Weights of a small transformer language model.
Size: 15 layers, width 192, 2 heads of 96, MLP 384 SwiGLU, vocabulary 2048, 6.33M parameters.
Each number is 50 + 10 x the weight over the matrix's rms, rounded and kept within 0 to 99. Layers, rows and columns count from 0.

# q: layer 8 attention query, 192x192, rms 0.13, rows 0-24, columns 128-191
# k: layer 8 attention key, 192x192, rms 0.123, rows 0-23, columns 128-191
q0:32 60 61 59 65 44 38 45 44 44 46 49 53 63 65 45 42 64 45 52 45 42 53 36 40 44 56 55 49 41 53 45 37 48 44 53 45 49 46 44 46 48 34 45 40 45 49 64 60 63 53 38 45 62 47 34 45 55 47 63 45 32 45 37
k0:34 57 74 65 53 51 36 51 41 43 43 50 44 67 62 43 42 59 42 51 55 54 59 35 29 44 63 63 54 40 53 49 39 50 41 61 48 50 47 50 31 47 44 37 43 48 53 53 69 61 48 39 42 53 56 43 41 60 46 68 61 33 34 33
q1:34 50 58 56 54 54 45 53 56 42 52 55 55 54 64 40 51 61 42 54 47 53 54 36 40 45 54 55 50 42 55 42 36 51 46 56 44 44 49 53 48 44 51 42 50 48 55 48 58 57 54 41 53 62 48 46 40 47 44 50 44 48 53 45
k1:51 48 50 46 49 56 40 63 50 48 54 53 41 55 47 39 48 56 52 45 41 34 50 52 37 52 46 49 39 28 58 48 40 55 45 48 52 55 47 54 48 46 46 54 50 44 60 53 54 46 39 55 45 64 49 50 44 67 55 70 40 48 53 44
q2:50 50 48 46 46 56 47 62 60 53 42 50 47 44 41 50 54 45 50 59 46 54 49 66 58 51 47 48 51 57 44 58 61 48 55 54 49 53 46 48 57 59 51 45 58 49 47 42 50 43 48 52 56 41 44 52 58 48 50 39 45 56 51 54
k2:43 51 38 43 54 52 51 47 51 47 63 57 51 52 50 51 56 40 65 48 58 44 40 57 65 58 51 52 38 49 48 42 72 43 59 41 49 46 54 47 41 58 49 52 63 49 51 41 37 46 50 45 51 40 32 63 58 44 51 41 55 74 56 44
q3:48 64 50 57 45 55 42 59 52 56 52 52 55 41 45 63 51 56 48 49 39 67 42 38 45 40 52 49 80 56 40 56 39 35 68 35 50 46 52 38 67 45 40 43 51 63 51 52 39 56 53 59 69 61 53 46 43 34 54 62 52 56 51 55
k3:41 46 41 45 45 42 55 32 61 51 42 35 64 51 28 60 37 58 51 51 61 49 56 41 45 51 52 43 56 45 53 30 43 39 50 60 40 37 62 60 47 54 56 45 46 41 47 43 42 57 57 75 47 30 45 53 57 39 42 53 49 47 60 47
q4:50 48 46 46 53 52 45 44 57 53 48 46 32 41 44 52 52 43 53 46 51 49 58 55 62 55 52 58 50 46 53 52 45 43 50 46 64 43 46 60 55 48 55 52 50 41 40 32 33 45 46 55 51 60 45 47 51 47 52 51 55 64 49 43
k4:62 44 26 35 41 49 50 49 53 42 44 53 54 56 42 55 48 39 57 44 37 39 57 54 45 49 44 45 48 48 47 46 63 43 51 48 66 39 58 57 53 44 60 47 55 52 49 54 41 37 39 55 47 50 50 64 46 38 54 34 48 50 60 55
q5:53 48 50 56 49 57 54 49 46 42 56 51 43 56 62 46 43 56 45 49 43 56 62 43 47 54 56 57 50 52 53 48 38 47 38 52 55 49 43 45 39 51 48 53 45 36 44 49 51 58 51 46 37 47 38 45 52 54 59 44 51 49 48 37
k5:49 52 66 60 48 48 58 48 45 66 53 49 49 62 54 35 39 55 57 61 46 44 57 43 42 47 59 54 53 38 51 54 41 47 51 62 53 53 36 61 50 55 52 47 51 53 50 36 36 58 53 42 40 47 57 42 45 52 56 61 33 44 52 39
q6:46 58 60 41 61 51 55 67 46 43 45 44 52 53 43 45 69 57 39 39 35 43 67 54 61 75 41 62 49 33 47 46 26 57 39 55 49 59 56 42 50 54 40 43 47 58 57 40 64 54 54 56 60 53 57 38 61 61 47 47 39 49 41 56
k6:61 49 51 37 42 63 64 53 41 40 50 74 57 56 61 35 56 45 51 56 56 51 48 56 57 66 60 59 65 38 48 55 46 45 59 60 49 71 29 39 56 41 62 56 45 66 44 39 46 54 58 47 45 40 47 38 48 55 70 36 43 40 54 42
q7:44 48 41 45 32 48 69 43 52 37 50 53 59 54 67 72 44 51 42 43 33 32 58 37 60 58 34 49 60 49 52 42 74 46 66 40 53 51 47 50 58 53 55 61 61 63 60 39 48 55 53 57 49 48 40 47 56 48 50 54 40 48 60 27
k7:69 65 46 60 53 50 67 31 51 55 50 47 58 53 28 37 43 59 53 67 64 51 49 57 57 53 53 39 69 49 44 49 32 57 35 44 47 44 48 49 42 55 55 42 38 42 52 56 60 41 57 54 38 33 68 46 31 58 63 28 52 56 39 50
q8:71 48 58 55 42 56 54 34 38 51 49 57 49 48 38 43 38 56 43 50 54 50 61 45 42 24 65 56 44 68 67 49 54 63 58 51 40 59 65 40 55 61 51 44 59 56 31 53 34 65 36 41 40 35 46 45 29 65 77 68 51 43 58 53
k8:44 61 46 66 85 48 56 38 60 59 55 56 58 53 38 49 60 55 41 34 38 33 54 52 46 44 45 55 33 58 59 33 43 52 31 55 52 48 62 36 45 45 51 47 32 46 53 50 54 70 46 54 54 62 43 59 61 52 39 54 56 72 44 46
q9:49 45 57 52 54 35 43 49 40 18 46 36 59 50 39 48 31 59 45 58 51 46 54 42 27 47 47 28 50 52 59 59 33 49 48 46 48 49 54 38 35 61 40 53 63 43 60 56 55 53 56 38 49 52 47 38 48 41 58 35 72 53 52 53
k9:54 26 52 44 62 56 29 49 47 52 52 47 66 51 46 58 54 58 36 46 48 50 42 46 43 36 42 30 37 46 45 16 38 58 54 28 51 54 53 48 42 35 42 42 53 51 59 52 42 52 41 51 43 65 55 46 44 54 63 73 60 31 29 54
q10:56 38 49 54 55 52 43 47 65 41 28 39 45 60 42 38 44 26 41 61 55 49 55 51 61 55 59 39 64 47 48 44 57 50 57 56 36 60 31 54 41 64 46 29 65 50 43 56 53 46 36 55 55 56 34 70 46 53 62 59 55 60 51 55
k10:35 42 35 57 55 55 39 43 50 38 52 54 52 59 54 64 48 58 46 58 49 59 56 43 68 59 60 43 51 58 45 65 51 61 44 40 52 51 33 43 41 55 38 48 44 35 40 51 63 38 34 47 54 35 52 47 49 68 56 65 47 48 34 58
q11:32 49 38 46 53 41 59 59 48 67 65 48 53 37 57 39 54 60 37 51 41 46 54 55 37 50 50 36 56 56 42 41 51 53 48 28 47 46 43 40 47 67 47 62 51 53 48 50 43 34 61 35 78 54 49 47 59 54 54 49 26 62 46 40
k11:63 76 58 57 56 39 56 45 57 55 54 48 42 39 55 65 56 71 43 42 48 49 58 51 40 62 37 50 41 55 47 50 46 56 59 53 48 29 71 49 70 23 45 41 53 50 47 53 41 51 41 55 39 58 43 53 60 58 53 50 44 55 45 39
q12:50 51 52 54 43 55 52 46 38 60 62 58 46 39 62 43 51 58 42 71 37 39 44 57 66 64 57 51 31 42 46 50 47 46 47 52 40 57 38 60 54 43 57 58 59 41 54 52 43 57 57 53 43 46 37 49 52 57 40 48 56 39 45 59
k12:68 61 74 41 53 52 74 43 57 64 49 48 63 45 35 55 42 50 42 44 60 57 57 60 59 49 59 61 42 68 34 52 45 47 46 60 52 63 40 35 49 43 48 47 51 47 35 47 68 44 65 51 56 34 59 52 41 59 53 70 56 44 54 28
q13:40 46 48 63 64 41 54 59 64 51 47 41 54 36 41 54 64 47 63 58 50 45 74 58 41 51 52 51 65 46 44 58 69 51 48 38 59 55 59 59 38 49 56 58 61 45 33 73 58 50 48 67 53 41 57 23 35 48 60 30 48 43 70 64
k13:43 56 45 51 39 54 40 49 52 45 26 49 51 67 64 48 48 64 69 48 57 45 29 67 57 33 56 68 48 48 50 50 49 49 53 65 57 55 53 41 49 51 29 47 52 58 49 59 55 68 63 48 51 41 67 38 38 47 54 34 55 66 42 48
q14:38 38 42 39 34 36 69 52 64 55 37 39 55 52 44 53 54 50 47 58 36 42 48 68 42 45 49 65 52 59 50 43 29 60 54 35 68 20 66 37 41 50 50 64 49 58 49 54 37 59 44 56 46 57 44 45 56 58 53 42 52 64 35 39
k14:73 71 48 45 60 48 53 38 68 54 47 38 39 64 48 56 60 42 45 45 66 53 53 32 64 32 53 55 56 42 53 48 55 52 53 66 57 53 42 49 44 40 39 50 56 36 38 43 51 27 34 43 54 60 54 29 45 22 55 48 49 25 65 51
q15:44 48 47 52 41 57 43 47 56 48 60 38 68 50 61 47 41 67 46 42 29 58 45 45 62 50 37 51 58 40 52 53 56 36 42 44 47 46 41 34 50 39 65 36 45 62 41 50 60 54 63 66 43 45 44 57 57 48 49 57 61 68 59 47
k15:55 42 60 49 48 65 57 54 46 68 70 53 53 35 52 58 48 49 42 43 63 45 37 45 66 50 34 56 60 45 61 32 54 47 55 45 53 31 44 39 48 54 58 58 49 60 39 37 61 54 49 48 42 23 53 44 47 32 30 37 44 52 53 59
q16:53 82 58 52 59 38 59 52 46 33 40 50 50 41 38 42 53 35 59 40 44 66 44 41 42 48 45 45 74 43 68 46 35 30 60 50 49 71 56 44 63 35 53 47 52 44 54 53 52 82 65 36 36 57 53 56 54 64 66 52 51 58 69 48
k16:42 25 58 43 61 58 54 57 61 49 36 29 55 57 41 47 53 52 58 69 43 49 54 75 64 40 42 56 49 56 45 41 59 33 46 44 57 38 52 35 44 63 38 47 53 41 46 51 47 57 36 66 34 65 58 36 56 38 49 34 55 31 34 57
q17:57 41 48 66 56 49 36 47 51 55 59 49 36 50 40 47 35 36 39 50 56 54 53 37 57 62 65 48 59 41 46 39 46 53 47 40 46 42 51 53 40 51 54 57 45 43 45 54 49 44 65 41 53 40 41 55 49 68 31 46 49 61 62 63
k17:40 44 50 36 38 47 56 48 43 60 64 43 56 59 72 44 42 71 51 49 45 50 39 56 63 56 45 44 50 47 54 50 58 42 35 44 46 40 48 54 56 63 55 43 45 45 39 38 47 54 50 52 66 39 44 37 55 38 55 47 49 43 50 63
q18:45 61 54 57 54 49 40 55 54 57 43 50 63 65 44 41 40 52 48 55 46 37 57 41 46 33 50 55 58 45 44 47 40 45 71 32 64 48 38 47 51 36 43 40 34 36 50 67 53 52 47 48 54 54 55 41 56 64 47 54 57 45 68 46
k18:53 61 41 33 52 53 58 49 63 55 46 45 44 37 41 52 40 43 56 50 64 49 48 52 60 48 49 58 62 52 50 58 52 51 60 51 51 52 60 55 56 48 68 60 46 57 43 45 40 43 46 47 59 42 46 53 48 55 58 39 52 45 50 60
q19:61 52 51 71 45 47 59 23 46 46 58 39 61 60 47 63 33 44 49 33 55 41 56 44 46 48 48 52 62 47 39 35 43 66 56 33 45 54 36 56 45 58 43 33 39 58 58 45 54 52 64 46 61 65 66 73 29 47 53 60 34 45 50 43
k19:46 38 58 55 36 62 56 46 45 55 56 75 58 47 44 43 42 52 60 63 51 58 63 59 56 56 54 46 72 60 53 45 70 59 46 54 37 61 61 47 51 47 59 39 45 65 50 39 31 29 45 64 68 52 43 62 61 34 46 50 50 48 66 39
q20:44 64 43 62 62 59 60 50 42 44 50 47 50 69 41 33 45 51 57 44 60 51 42 37 29 33 38 49 59 43 47 31 30 58 43 51 47 39 69 28 50 68 29 56 64 45 41 31 31 46 67 57 53 67 63 37 76 43 39 44 64 48 38 42
k20:57 34 32 39 38 35 52 45 42 59 54 38 33 35 55 46 54 48 38 48 48 30 80 62 56 33 59 48 52 53 45 39 47 44 46 31 49 63 58 51 40 46 53 50 65 31 39 46 66 39 63 66 64 38 51 45 66 41 44 45 45 56 44 44
q21:35 58 49 56 45 51 43 53 39 50 43 45 52 39 57 49 41 59 60 45 56 36 47 40 50 34 54 53 36 58 54 49 38 48 63 66 74 59 47 37 57 45 51 38 47 34 38 47 39 61 50 30 42 52 55 52 34 43 66 60 50 52 57 47
k21:38 59 45 50 63 52 50 52 64 66 56 41 42 50 37 54 46 55 51 33 53 37 46 48 67 55 37 43 30 43 33 59 50 51 40 64 66 46 56 53 66 69 66 60 59 73 50 35 52 57 53 27 54 52 57 43 59 57 52 52 54 63 50 59
q22:52 51 49 50 49 35 42 55 49 63 53 60 33 66 37 42 66 48 68 47 50 46 43 76 76 53 49 58 53 57 43 65 40 43 64 42 52 40 41 50 57 52 44 64 47 51 76 56 47 39 29 37 50 27 56 49 29 62 28 64 43 54 57 56
k22:43 67 64 40 59 49 69 50 41 45 54 63 53 55 61 69 54 46 40 45 42 63 62 36 49 62 38 39 40 26 49 46 54 60 36 43 30 56 29 50 60 39 67 46 33 54 30 48 52 57 56 54 46 58 58 44 48 39 47 50 53 55 62 72
q23:34 48 41 52 42 54 50 58 44 47 37 55 48 46 56 44 58 61 58 65 40 60 61 50 61 52 51 39 50 65 48 45 48 43 48 58 67 50 58 48 49 52 37 62 53 54 50 50 48 58 36 40 48 58 55 44 47 41 45 43 42 61 61 51
k23:44 49 46 51 50 32 39 49 46 72 59 48 45 58 66 56 65 76 43 43 30 73 48 59 51 51 36 37 47 52 47 45 46 45 65 23 61 52 40 47 64 46 45 60 51 42 40 55 71 55 57 56 49 44 40 52 60 46 40 53 42 63 38 34
q24:46 52 37 45 40 50 65 47 59 56 54 58 47 31 50 59 61 37 67 54 47 58 58 52 62 51 49 55 54 57 49 56 61 45 52 51 41 55 59 44 61 57 61 58 60 48 42 52 59 46 55 54 48 34 44 51 55 47 48 37 52 60 47 54